From a checkpoint of a small transformer trained on Wikipedia: 8 layers, 6 heads of 32.
Each number is 200 + 30 x the weight over its row's rms, rounded and kept within 0 to 999. Layers, rows and columns count from 0. The size before them is the row's rms in percent of the matrix's.

# layer 2 attention query, 192x192, rms 0.185, rows 112-127, columns 128-191
125,227,178,228,235,199,235,227,239,168,198,205,184,249,144,193,201,196,205,180,183,213,216,160,186,225,203,227,172,238,212,183,133,174,212,173,219,216,223,188,195,180,191,220,230,240,229,219,230,204,195,183,154,204,206,239,206,253,178,220,211,270,224,205,222
109,186,172,233,173,209,170,195,114,207,225,215,188,183,197,180,227,210,199,166,172,165,201,188,218,204,270,188,170,208,200,204,182,201,202,194,165,199,220,212,202,194,194,219,213,150,231,125,249,207,172,196,216,167,224,170,216,131,229,235,225,190,182,231,245
121,248,223,213,220,201,191,206,250,193,249,215,217,209,164,208,232,216,158,207,215,157,212,225,156,145,203,243,167,196,224,228,167,201,230,159,202,248,149,227,217,222,138,227,185,250,173,211,201,178,244,213,236,194,255,148,201,145,193,186,196,225,204,167,195
117,209,221,163,228,175,177,195,191,249,174,175,234,239,153,184,237,233,164,175,209,190,229,227,185,190,160,197,181,139,241,234,222,227,169,197,202,213,248,209,217,179,214,176,194,196,220,230,225,183,274,174,205,178,181,156,217,177,232,192,192,199,231,182,229
132,220,262,180,230,146,175,183,219,201,185,189,213,220,196,182,221,148,184,193,195,169,253,146,206,213,244,200,159,185,186,150,193,235,241,198,208,192,255,185,185,243,194,215,146,234,260,216,226,216,214,227,206,132,216,121,196,207,211,209,183,211,202,150,176
115,251,196,217,256,232,222,109,141,174,219,214,200,115,135,152,199,198,179,165,208,177,244,228,185,215,155,227,232,179,176,211,219,225,179,202,185,239,166,150,204,233,200,196,177,168,154,148,206,209,223,147,214,192,206,168,189,247,186,224,214,220,222,202,186
114,182,270,196,247,225,229,147,164,186,233,237,220,207,207,192,210,217,148,187,240,190,206,213,224,188,200,194,190,200,188,209,226,217,238,184,158,170,221,209,223,161,152,197,218,229,133,216,218,208,192,196,211,205,197,216,151,213,139,202,162,169,162,206,240
133,226,218,199,212,170,154,144,257,197,255,143,166,198,188,132,198,248,151,155,226,164,196,183,190,205,235,249,180,223,189,218,194,241,213,233,187,199,230,219,156,213,176,209,215,230,198,235,246,187,208,235,197,210,212,181,209,169,202,197,195,187,212,161,142
107,192,198,187,227,153,195,185,148,188,216,170,236,184,210,148,196,175,196,202,238,205,170,209,216,229,194,227,175,203,214,225,187,252,214,149,204,221,165,250,246,192,160,160,221,171,217,235,155,168,211,195,220,263,167,236,160,180,145,232,213,155,191,216,190
126,190,176,211,237,228,205,217,239,193,179,174,215,175,233,159,206,202,253,150,176,204,234,188,198,215,170,161,213,230,221,232,183,171,200,212,202,191,186,196,173,200,223,186,161,207,115,238,163,138,174,230,177,243,205,207,257,234,194,191,241,250,190,213,211
137,167,222,191,167,227,185,216,188,199,173,195,150,162,213,202,176,219,228,212,220,221,186,167,199,222,179,185,190,201,189,192,233,194,218,200,222,219,181,211,156,176,185,225,159,169,129,150,187,193,213,192,205,214,197,226,168,246,162,231,207,226,195,248,206
103,185,217,166,223,202,210,188,190,191,256,159,155,206,212,156,207,223,156,164,244,169,190,265,183,184,203,192,161,200,219,179,202,222,214,188,214,246,247,175,168,215,206,219,257,193,238,167,162,168,199,232,218,263,207,205,220,208,192,215,210,189,185,167,197
107,188,209,253,220,196,200,145,205,153,187,132,202,183,178,170,202,256,200,181,214,195,163,191,272,200,204,183,174,208,227,174,191,183,175,237,229,238,214,200,183,205,213,195,214,265,198,160,227,178,241,198,188,183,225,193,290,139,263,200,199,134,243,214,222
110,164,192,235,166,233,166,134,180,160,150,190,184,190,236,158,194,207,202,198,135,193,200,168,173,182,257,209,196,229,183,203,233,173,216,170,168,187,195,182,169,203,183,243,187,186,191,179,195,205,235,168,195,199,168,223,197,239,185,205,213,210,212,218,177
117,171,224,232,174,217,252,213,149,241,182,186,189,130,201,171,249,223,213,182,236,229,161,253,161,210,233,187,200,246,216,190,272,194,181,196,194,173,192,173,184,167,269,164,181,193,177,179,166,185,227,189,172,276,226,206,236,228,163,154,209,232,230,191,239
112,221,187,234,225,162,156,169,224,167,196,191,206,197,200,199,223,207,215,209,208,120,173,184,165,191,160,191,191,194,234,178,221,169,183,188,200,152,275,225,188,234,149,191,253,210,218,229,158,155,222,216,167,214,191,187,268,209,173,133,184,193,185,164,200
# layer 2 attention key, 192x192, rms 0.165, rows 112-127, columns 128-191
112,197,219,220,248,194,158,283,184,237,176,190,240,210,245,212,145,182,237,199,202,210,201,227,288,202,213,152,154,187,224,264,200,149,152,241,230,240,180,188,252,211,176,168,211,182,206,204,162,187,174,229,209,241,205,162,168,170,259,208,224,187,174,232,182
112,149,190,209,167,171,232,205,215,201,211,243,250,176,219,293,227,186,200,205,153,295,218,219,158,197,217,241,134,187,226,211,188,175,192,226,253,184,214,205,170,197,196,187,228,225,165,217,202,186,190,178,206,184,234,189,121,202,173,214,190,222,207,179,203
108,217,229,217,201,208,187,222,214,214,190,196,171,257,199,234,220,218,212,150,144,226,181,183,279,238,216,222,177,212,206,175,172,172,194,175,198,212,240,199,223,180,206,153,216,218,244,223,269,218,204,181,199,175,228,246,183,162,214,215,188,201,200,241,207
110,227,231,257,197,216,180,220,179,189,206,243,193,202,220,254,214,197,228,234,162,235,190,186,221,173,214,216,186,271,215,187,127,248,214,214,222,236,143,212,212,184,173,217,213,234,248,172,203,189,124,219,182,209,208,195,251,216,205,203,268,223,160,185,189
110,244,124,220,175,198,212,230,191,151,230,175,201,202,169,154,197,245,164,198,214,222,203,215,210,168,139,195,239,155,222,230,178,182,189,193,193,241,187,231,231,228,223,126,224,204,223,205,183,210,211,240,233,200,152,186,177,184,166,193,247,176,197,205,182
111,222,225,143,148,188,220,189,267,267,207,197,192,260,223,286,183,195,195,212,175,182,196,192,224,185,220,186,197,201,247,197,209,217,260,237,203,156,241,192,202,166,173,232,221,187,236,213,214,210,209,197,190,187,182,206,215,160,168,193,225,150,194,181,212
106,207,143,205,164,194,195,164,192,216,175,212,193,155,172,284,229,212,181,236,148,161,222,196,179,166,204,194,176,183,166,163,181,228,166,192,215,170,189,197,171,256,230,131,241,181,256,151,197,202,196,183,237,139,175,168,240,156,235,196,232,175,248,204,226
108,194,229,221,244,211,215,173,235,179,175,211,259,201,186,229,164,121,264,259,163,225,167,212,152,150,177,210,191,199,253,198,164,227,191,171,219,177,198,148,223,198,156,224,170,239,181,202,221,211,183,230,217,181,189,153,162,197,196,211,231,203,218,167,198
110,220,214,160,168,250,239,149,207,214,168,192,195,201,191,208,224,218,198,173,191,191,221,144,167,161,237,178,242,214,199,200,180,234,202,204,218,137,239,181,222,217,235,210,163,190,205,184,176,161,168,225,231,219,217,166,250,170,239,207,193,242,198,172,187
120,232,215,163,145,223,237,246,201,264,165,222,183,164,159,187,173,235,205,227,194,192,199,210,179,179,191,213,236,191,218,200,206,171,223,165,215,223,194,185,215,177,154,280,209,154,241,209,254,192,198,165,241,259,194,205,174,107,212,178,178,208,242,241,161
114,228,173,186,218,239,255,128,164,203,169,165,204,216,225,230,169,183,174,196,184,211,215,193,169,203,215,198,236,149,221,140,190,154,219,158,151,186,156,188,241,169,192,245,210,252,176,238,188,217,178,213,164,197,186,224,216,207,256,193,188,167,224,179,170
110,206,166,271,206,196,206,239,191,196,202,175,222,189,219,209,222,234,265,244,175,222,191,138,182,205,172,157,203,178,158,172,156,196,257,211,181,176,189,214,230,187,174,232,181,236,179,171,237,189,190,167,219,136,203,163,185,204,181,168,147,205,222,229,217
120,217,194,127,231,191,177,261,176,230,224,185,211,199,258,208,251,212,208,236,156,188,240,221,144,163,203,181,201,176,199,220,171,205,200,216,252,144,210,202,173,193,209,206,221,159,212,205,202,212,177,217,199,193,208,199,146,226,141,210,208,287,203,195,151
102,187,212,172,197,184,217,202,216,220,198,248,249,140,200,238,226,178,213,226,198,202,224,217,235,252,139,208,194,239,234,222,184,233,207,232,203,251,224,254,213,147,214,200,249,203,186,156,229,213,178,145,191,220,199,179,170,183,172,175,214,184,175,184,187
103,199,220,210,187,182,188,226,174,216,225,212,187,171,242,216,175,160,190,203,225,161,197,127,214,181,200,135,214,200,219,207,175,218,206,180,191,249,176,166,229,198,193,233,223,250,252,173,212,225,183,192,211,230,194,217,183,159,195,198,184,205,187,217,220
111,184,208,156,194,231,255,240,207,219,184,195,215,198,160,191,160,153,121,183,242,229,223,210,212,136,209,188,175,193,205,205,199,158,202,216,208,242,157,206,215,194,245,209,228,190,223,233,247,199,192,200,246,178,169,195,144,221,250,266,182,154,182,195,159
# layer 2 attention value, 192x192, rms 0.217, rows 96-105, columns 128-191
109,159,214,212,189,215,183,176,209,239,222,197,171,166,205,202,168,175,182,287,195,206,170,228,194,210,186,187,185,217,223,217,171,231,209,215,159,163,188,212,179,197,186,186,169,283,255,205,222,255,174,206,181,175,185,233,220,233,178,160,178,174,182,180,191
096,205,210,210,208,195,226,195,204,202,194,192,137,217,166,193,245,185,261,164,182,203,203,241,210,204,196,241,247,221,207,140,191,175,217,263,220,197,241,218,190,209,188,170,142,152,215,178,162,219,203,167,136,237,211,236,168,252,230,179,183,213,168,209,200
098,186,284,181,218,225,210,211,221,245,269,221,201,170,133,234,182,267,162,220,220,225,250,247,166,181,167,155,199,209,215,201,211,236,180,173,241,185,177,246,115,249,225,194,191,184,183,242,222,185,140,216,170,254,162,204,173,202,234,230,194,205,224,216,206
112,241,149,184,204,140,212,218,204,234,171,217,210,201,206,204,150,228,171,201,233,202,205,213,176,214,166,178,191,158,189,183,197,174,187,139,242,192,182,195,232,221,215,184,180,213,231,198,188,185,225,213,194,235,253,169,153,218,190,199,208,207,214,204,181
101,222,222,277,219,173,218,237,207,141,220,147,177,161,195,195,164,183,155,216,229,175,242,194,167,151,214,160,195,212,176,169,223,233,197,215,187,171,146,186,143,207,181,235,196,136,168,258,160,214,239,193,162,202,221,192,191,203,177,219,201,195,168,200,197
104,186,216,168,176,177,185,135,183,213,192,160,173,244,222,175,194,187,219,207,203,187,192,216,189,233,196,224,220,184,151,191,140,205,176,253,186,295,154,194,191,185,165,268,208,212,216,193,226,196,162,201,258,267,209,197,179,231,190,160,198,197,185,171,274
103,223,198,218,176,185,203,250,222,170,234,178,251,112,178,187,209,199,196,170,187,272,246,169,174,202,295,157,227,198,198,187,176,225,194,205,180,179,136,214,193,162,185,190,210,208,131,185,171,217,221,244,161,251,179,193,203,172,252,203,206,205,192,199,235
097,184,214,234,215,197,199,254,191,131,239,229,185,178,203,161,191,189,226,191,192,207,188,183,222,208,204,163,260,200,223,199,235,202,207,213,201,213,224,180,234,274,223,148,240,219,244,205,161,270,219,210,218,199,183,221,230,182,236,170,226,200,107,185,190
111,189,222,197,217,153,246,204,231,278,151,215,194,133,211,227,251,193,185,153,216,244,216,230,169,170,157,163,192,227,182,157,170,162,189,208,222,206,209,183,220,210,288,193,163,248,188,209,168,151,206,178,228,173,173,241,202,208,189,224,113,194,133,275,181
101,190,202,206,220,245,161,243,185,126,205,223,206,174,203,172,172,178,225,209,215,184,213,228,182,189,192,176,211,243,204,271,178,203,205,159,124,186,195,159,210,149,235,217,190,177,245,151,235,215,207,230,156,173,222,163,195,177,175,206,121,228,180,249,196
# layer 2 attention output (transposed), 192x192, rms 0.199, rows 96-104, columns 128-191
110,211,228,187,196,162,217,244,183,184,177,206,221,227,280,147,210,208,219,193,209,208,239,169,185,193,209,203,169,164,145,235,257,208,184,208,204,201,242,171,238,189,207,215,184,188,218,237,211,177,217,211,247,215,226,230,183,201,232,179,212,216,202,219,249
101,223,208,182,185,245,192,217,132,210,203,214,209,222,195,189,169,228,149,167,209,153,186,190,204,208,234,263,152,218,225,242,210,216,150,155,189,183,182,173,243,205,221,209,219,248,198,209,215,200,160,205,219,213,196,200,198,207,132,245,175,180,223,187,177
104,217,167,219,216,202,191,187,185,203,159,208,205,219,259,159,168,145,232,191,204,198,144,165,222,224,190,217,189,189,170,161,217,192,120,233,165,199,265,124,190,186,172,163,187,182,167,213,156,185,230,235,194,188,173,165,229,220,242,232,194,226,227,170,217
113,164,241,173,175,171,208,196,173,167,216,228,198,172,248,198,241,191,255,189,204,265,198,181,230,159,221,250,158,214,218,156,187,213,215,206,139,231,207,202,174,208,161,116,215,181,213,235,187,196,190,205,185,196,184,235,206,196,137,243,240,178,176,219,238
103,181,205,180,203,248,204,192,193,194,241,197,167,196,197,170,139,161,230,162,173,178,177,192,239,214,159,158,227,214,191,199,171,161,193,200,170,213,184,221,202,175,221,123,210,222,235,184,232,121,177,173,182,170,208,218,221,163,200,179,178,196,206,204,162
112,202,215,239,157,215,193,274,179,164,223,222,216,196,200,206,260,187,124,231,184,228,147,173,226,186,226,164,233,208,215,255,222,172,162,174,200,195,234,217,198,247,179,138,158,210,194,184,179,203,210,179,193,228,198,216,212,185,211,198,239,190,185,192,169
107,214,186,185,231,214,213,167,183,230,222,199,156,226,246,198,145,190,198,188,179,190,217,211,174,198,122,209,218,149,196,207,213,186,201,174,226,180,230,138,183,242,216,150,238,172,242,204,243,206,188,202,179,185,188,172,225,176,211,253,208,224,222,233,226
103,189,203,186,228,220,247,121,184,211,207,185,212,226,184,182,205,235,216,183,229,183,200,209,172,143,215,203,248,162,228,229,186,201,164,248,165,178,166,202,192,205,214,191,181,214,176,149,209,140,237,201,193,145,224,164,132,163,191,245,191,264,213,242,150
115,233,210,209,211,237,151,209,196,181,217,197,162,229,173,189,218,268,158,225,215,259,198,174,190,234,187,248,197,208,176,152,178,221,166,190,237,183,166,214,205,239,188,206,259,174,214,216,217,216,209,258,195,177,196,176,261,205,237,176,213,164,225,183,247